{
  "d_model": 256,
  "n_kv_head": 4,
  "activation": "silu",
  "norm": "rmsnorm",
  "norm_eps": 1e-05,
  "rope_base": 10000.0,
  "qk_norm": false,
  "attn_scale": 0.125,
  "tie_embeddings": false,
  "init_std_qkv": 0.0749,
  "lr_head": 0.00598,
  "batch_tokens": [16384, 32768, 65536],
  "doc_mask": true
}
Each number is 500 + 40 x the weight over its row's rms, rounded and kept within 0 to 999. Layers, rows and columns count from 0. Numbers have three digits each. The size before them is the row's rms in percent of the matrix's.

# k: layer 3 attention key, 256x256, rms 0.118, rows 118-127, columns 128-255
# q: layer 3 attention query, 256x256, rms 0.116, rows 119-127, columns 128-255
# v: layer 3 attention value, 256x256, rms 0.112, rows 64-78, columns 128-255
# o: layer 3 attention output (transposed), 256x256, rms 0.0996, rows 64-78, columns 128-255
k118 094:465520550513519515548430516489534560555441543555400478465470476490510514503524496452448470514499494601524495453507464522498540551457476606541486474487604520570508459588522500517550552438479466470494490531509488532562492493503546495464486541481526536497448471485484496571474397510480537477504437410475558543531527503489515531452497493561567483438481530517500487595468485486514428541437
q119 097:518503363483509534546577520525484479569463470542528469475421513471478488480501495502493523477482513525513485559505539556474452456507498481557473532515506475468463540513464500556566469523481421461432428490454502538447521491513561548483511471494462467467491468539515557461453447594481444536535538488592516557548502509439525573434481519501508504525447514512522498447369547438528520500484
k119 095:442484545495517471539514474493492567516529510465488548444553408529557494492435483509466515435518446513499463493562511521503535493493566447588531405430473475423490469516445464440530480512484414456495442524528511442456524469575566524467461524505503479500499553432462484555579551552461452523527445478486566485478481514425424444450430468493466519504531501455541552602507498486495452495486
q120 097:526511504541471484453516453497492481459418546469454543526605505551489553500496496458541511536507501531488528415480482480551515477491428500524451495556503533497500516501543501546450554519468535465503402553493500471568485408448497504540467498487481532488407458536489531490478502516431555532568533416479471417487451497440461553468382472417526481497559500445557475557516505518510432437481
k120 092:513534524496453482571534434521517460524483476470509544486443506475530489535530543505499519517537484469494533532460562435453468427543535588548521469512457507397454533513506527473500467553481543508483414429559475459449561524515498571552535495528534466450429522455543479556495453476519469504482536525436591495599514526526501516538511486465537528538432487546409475523440431489471529500472
q121 095:479560495513506447546570497473454463497475633534473407520577560499514428448506482541531492502458487510469530483514504530535456523469468512485505480500468464421496475463450532511531485482523446510551489436399543482530468505524391521484474488511497505551548420518571473524497446531529496516525503465513482507534503553485511422456472512498414479473463534588517481505489539526502574490435
k121 093:517494514511452540503425431444509489526526493569431509511482510514453506501462458545474447470486518482488487542454534511550559469474491512567486495528541576459470536540560509478537456456535559530444503523419447480513486504509607503543571575449487532478510618450508526459537478455590493427481460501503503456502508504501547448439432480481540494489510540486440511555466501449452543459476
q122 103:537447550470535466514487473465543448616506527541481491457500479521449476447451485536442472537522514422505451558468508490523457507514493505466502592520485491481446434539497485542536514519438470453459498488472458559509567520470577460513591584486570482468456525473468533531456492534484513433494524489505494503526553542470494549472528487563515588492420512519521499518521470476467506468492
k122 103:473492491553519529445428494481432444513501513532477602507499556462458494517449568502531464553531513523467546514529522540549503471453564486498449409468482471618457527483492503466465495456535511554483527498540514509578464503492446501470524544491436456543440504449497481482472562559501577594527525531461526555465522483487497502465459519516489496528521441544399558522477524497539517495554
q123 096:490541458504502532517465556516463388488495507534501432500490495589517514567547570485505464548557458448537478614501531420518477490461572528539476564472503518469459527423537474477501525442511495622530478451471549588503494527517495523555459480557487538541481450522459580524550499535558479463485453605505482471521545499470539528554484564512472480544551534483599509462537502521466506506576
k123 095:473524523508532454542541495480459509500541507516523513538516499485468435429429486529566520484498446440512498555476435513529524541511485437501528521482490441495498433548569533491492469524483514508525493470416501478477468522555535451538619497535486492534514476464528469512513480471443511459613462374482559501474532529451519489524496499478440512404408452501505485518536509498548510404470
q124 089:467560515526526508560510500489474468537480454487455549479544462481529478452443538529482456430551532545459501459407434456518446474577514527475485558519459401547514489466526542428497555512440557503504405514505520452476490490448500468538509466465532542460534458488480531517576557475453442526528515466523522433477465560549582468438528521535538531450499426453524544521518562458489541526524
k124 088:504492477525515552485463477518515461508524543583507545495485485411508510494457468521604524493445477456507450516499566475545437458574528523544542564547507542585407473523481507459451557447512465522518493547554484539472517486544543512595514418552489494516456435448457445491524509467507500437481587465459537514463493478501551504523538470502452536549489584531459510446527482545547496492415
q125 104:513483488449474538578506498470491471507462523530473503545448493532480540481599544455504566561524540543425545561469494487524499534565497463564397463535501472512493515539549513481421470508541537456523472466520551483506527509468494418580485545384486481427494469542438566477464446570442534531442480524478414545472458542546488509513511506441422514500453564482427526536538491565528432495499
k125 099:466474506480475571461475483559538448484507520446477535481474475456483512498488498472444573454477510462434476511387468482506493489478447494470539428533475553560569477542488561589525521516481476511520522500535471526512507429438515443521456490471465502478471462477562497454533446481549534553451502528534478536471433531487499536543517489495576495461441489517542510602556498538510521487469
q126 091:417515503553533543525492539490488506523454490512546523481500506499458507488515482501366499467523471546487478491526507438479505474469526481501550514491434505546436527474400517513537589557513596392515546471508479538512513496537463486489509498407499455511560467558527471572451551487467427517432470587506476495473526554520480463548491512523512486423532424492444491477483491451570498446535
k126 095:511523469526514520478523531448496547558461535612487469441526545452456459502542498458433480544535520505474458536603553403509477450572495519575468480480503439517508444476396482477470494455497470509485404488526496513477491473454520497505492463443511479507468444555587529439494449469521578536532476411455539483423507490503513561593452433487481504559565502541533519502401489452530482532501
q127 095:534446574475476517548510524525465502425469470469518446417478484526562577434517493477490494500431527478474516495511578545513511592542542473463554558557508485588524436485543481493466471521514487484480547469497457512461529557434443453421545493538520504503455470433512483466481460562474491534472600426474504524481519424508533472497484534410453510502527496446504468501475541473525519529523
k127 101:486481507513512519504468627530579478533514504520481540477432492516463555520497535544526506551504525541514486529515471425458540514549565539513538454452470541500463560498454470476508608416550479514430449484503514526552492534506472563447506524493565440480526601439478493590486487498486550582471506528588490472548464481393464512450508507533582542513464483488515467546486537554500462527465
v64 099:461546550469478510418468507501473479528539585512504545543512513590527466481535460503580535507507483469528541587467451523491571492478521449498487466539604484500536456481510545520503440462540557439446505512509469468498513504521479503481484484506515473468451470556528503515518545483558466525505567489549499484424608535462457445507481534489515538549500418510486406575509532509587554524524
o64 095:543531530524529403490472507497516459486551478443507449499515428402476519517583456547406504551504519483486486469518514457502442526477551602521421592466411513472541469470498416540491482552523549480463476514560500485556503403449465562482476485456514471458504395539479453553382451510523539524492573508515504573496479489491517482424453449474415481574595495476508521472501483504494471518483
v65 102:459502519501490500456544430501483461467530486467491522505567562497521353518488521543499526555489472558517521461544523537433517498546544523528446564483479472475503532387451456522433477485454494462461527478457543533474406598525525457570564558489498454558478555502477539514564513536560565513535487449508527522553501458438475521491527518443543471519473534504442503532498520523512425454532
o65 099:456556532443532419531490542465578552562443519577466546513516421504467511473562523464504513523520536509541470479557597445504458515484480449525487538563432497576480540548536488494529491443507563470513501463483437498471493477537453460519502451517492526471513547504519505490477496482577472511449452468451597462521542511464513410498515464489491458523502472529475452465497524534529494526521
v66 099:496497461436507512470475469523528531527551556481583523542472467516536418531499520528476501556478548501519559518513445522519549495492502483547548468547503512502541524485513447450480469465518475479488492509492522454524408549537489494514503513485517491495462544531504434557503530532543534520466520507529439503430502419512485551495524496538527478547467536508488488441526514497487582493516
o66 095:498547563534367506539455534480491496483546506496526591451530488491477457465523509497390525460474502511516440501538571497492540487491462466447506482413444537495476490430537548510527532479444508481500475485444472526459443552469560472527458577451537531515530528485469473444420541505550414465496510553486491473508512548558488490457529460487510568413481584511503526448409482498502510451541
v67 095:447544483516492472480530467412502446563497550445469464453563503573460441462574504536461530587570484523459431504474578533535469486617524520558520465495412469497466551490483498506455464474529468432532483512451513486497499537465479485464522497477441551494495480517557487530509493461489521543530532498517563550481499484514435482537563506483537505472496546479495597492475529494486427489484
o67 092:458481513503558509427525512477523609549527494462509522493494459528531532511463514490474464467518484517436525537585576575470474556537555533480450472526493500499428542423541507488499462495435536578486513475401446492534518520566493519480499453485444520460451533498506506522534453536532465398513500487477474475532467541481488500486581479497565479505423497487425504499536543533553470448529
v68 097:534529447572519497513492501551512520526511495540525462493500491520519488471549422496566420493545503487475492451541584479483496496469509504598528497580516519513495517473527440478490485462472484539411510490494482501474478476471523550400452515513504537520539578500514428548465535484590500533521489524503555565537491513543561477569501587518536490567467473573540489546575483430490484528552
o68 093:486459536450509501469517625457543539505467428502552455500500538484460527588495591436509488488421491455549410522513499485462509547534428489498542494537431423524470494522475531458517424529510537607493590475466512514498519504463514468505489492525525488536496622515496455483466571531566487481431434418569543509499525501498502526470472478630527493514469478476490537460501554487471518503499
v69 101:493546587547488489421501463519503502497520478475461497475489475485519517450505483498548437508573477405486542594509544520533551542502439455477550465504516416481574466473500500534550443511471511572421499556474496498480501545456537505454422426532473466618440518542536492528487453442517515507477509466554517539432529510443497489532536482472429471494542476522567396515465560523447446492461
o69 102:524520472541492444500461506500484455552531517436474491497536509430466514558536512483480490550524518502523496515504528536534551511521499480512454452585517487520495444469496508519459525519496426463461458439508568539527528483556446587424565467515559478517509481458508482495484560523536457498501561513513558486435507469421546463516483523569443500543473488553596489573532504478510409445488
v70 099:535546542581500492564567493491529503494436494519516501473586458451462493495431495512446468445465487548549537466494533474477472488463467509501518440409536517519518436490542523529519523477546450427492522546520552496529526476398445495520524476511554497515505453536501444507531503566475409461459400455538501547554446513484419446519457487524454514390585501436491541509501501555487483548483
o70 096:531483465537473446495533520584566517447452531476478435484488572491538458531546527444568477549476430488532446595513463513526503569542563488525488427508445486458482518462491477453428503436453464498513452548482492482519422474436518513504499507536480509520545498468580544519486527525512512501442520534508488543465446451517488561524556518446430501499541582477489483560553506481550424485464
v71 098:525554487466510468526469507512469584526475495503504385439465497498550478494408526549494532497508575540439471490482588496503510463555446520442490567470476501542504486518559503518441427545475473511494454588459408501522478481454498456475598496518503491533534514511548507597533469459490555520584529544578531470503482482468485520520454534485459420475501627450494484500529458560497471503484
o71 100:482529570495548460515533510450479490479464518453470493582493434557458426540443506496575457524490460493488542510549571550451512507503466445486482503560498470533481562415578514558581451467465555451473514497440467558583480554492448493485569522588488518485525466463524471499529522487430494461559499505450499493546477466500468503512531529487484464524529532589533502566551528507503439479495
v72 095:461511418532455505477507537559501480484384531530446563444495502519509516472555500503502515505523550497511473485548465518599519474534494531539549465466534563543488552522512571559467461432545487484550457517461541490479468551509494464422455528503505563490551504449445489469499504484498449533432569427360598502593499535502505453455487488490597486488547555518430489424493545542530536536487
o72 091:528546528509526487487479401551447499479479465539517529444526516523454509462516500509537488521531484545434541552513499484542470471426555598555515492560503510457506606522559435505510502515585480561535464482521511443475430472498510456537415501472572512552486521482459528466522514568522550508501447384529502537494553521519580492454553562535545472482536532495501548485581485472532482535493
v73 094:493507467514511511514534546555510506468523490442487464528529488527537598543505526499541477439426449528490448461477538532499416482484458475572458440534463536587523458491552549477482536470525539528454482456462463468537504506548490484505522521479467509484498546523480488491518536457538594446544477447499504428405538482580479475446511424430531458513421556540484449524496509462529510557460
o73 089:481545517508481467533525480462489472532487528522474511538460535477529591588579507480531466519519514531611504504487511503456441500464572572510412581476502514487522448537554528487515484523506509561527517518502469501456452534603489483504441488448489495514468478433432458516502482575528495493462486425462477488525502529516463478503531547504400579501447476562428449469473402475524515478519
v74 105:516500503503463509459455512493513469482501469556446537555465532474473492547434588552587484510494505482491462500477496531445572499497510498437626482617539552518554577496491483481506461522475518443507508597485462489471475466493489554536556471518511408517401508452536502466553474427552551514532520478529488468435574498491436481473467444452534485532500552487505411588530486485488473486508
o74 100:484569534450513520472449539468441470462531490462523482460527467458555463536478452573478563502576490463526540505452485488426546466496452519530534500543480479518466518542525441510522525430488594452490538426470488488552521504520476509495523493474427541520506470463524479425544486495500453496492459567564491550523406512557506426437528532504492491497497467520484551421555495461476466498493
v75 093:512501516471485535449505470429492452524488567466518476549514421544484525511478443468546514486441482494518481470491524487544555478397446527541457495587487494576411494531520496467492501500535477526476494566448473518526535610492492493505457540542479555480446461401504478488473433445448468445545529530490553440422454532587495498543550432404540462466465534552493442522482469500524465404507
o75 093:458533468453481561489463515502436492435552532508544480506501448489468535484518463520438497550534488449583502539521488519426555453454520547496486475504556471483507487491469511500437477478479547526512534513511563531548540565505488550449500469494532464482533511518446483494482516450515500573518501506505468628483504475514553553471403515494508518465477453482467490590495491509468589491508
v76 096:541492448422539459546507510495458478478526541477463508486475447458535515465551533469506483509449516484461510393425559451480493541548537460507500512448480482568488489542451493474553594463479495465430551514542493617459501486553534512528498427527499527490430486467545539524543533525519507553482470462488430468523527432527489486557571512514520524521540480523523552461532491443445566480488
o76 090:511481538521470426506523577523517540503544533489519510494473518482486475413471384487505533457445540510514582449484442563501505544482572502492501488463506555503479450509459486561473461429437509447533487452506553454452508458544498472528505503472466496476498508517475525529495470583583458472522551488504469451539523488445478480480547516448511414497481439509493473580527526492453559541447
v77 094:540426528446594460538440489471459601531510483486466511524500474448458501450475409442602496472448487508533552512448508518503505513563520482522555490521474528528553463507427501520556468531504561534480579511525469538549466477506502470548542529489535536467499463491530469524451519498411498484515460525542548494578500533521504529513493506515529591559488507509496493487523535449494467472515
o77 095:535449516448453506470494515494502483450548524597456490524480461546551547543521474490486484587535464439406464479497465547518515484515498512555469579477556388550500491521620510493486487476471514465488550469521507482530548478476526516526501524506491548522500496565482535530469411536432378507552446481427483551504468519473493537496436424507486557551538524494498485500472532516490551584431
v78 107:465525396485442510467561512491529552422537517503573469571536547528468488497450581473512594421459468480516450457535484552531520484412460506487453472467503513439500527470481532527497541497475528470542458554554510502495574464556500532529474456500500507424529494529445445433549453496528509497509509405481524521474498564502566506387435482522496486456443524437590519486513469544568595491511
o78 100:471538481573481520562505474453521508514496492487585518508472474473503479457469476548512493441509488562478493497548481482495469494533461488484508468498519519397473477565480483425443544522453524445534485511476643502474439475487543477529549459483452516542526521461493464417546461489541604470611536421507484503516477519443519574509395586513477517437518467456462537469494541477481462555544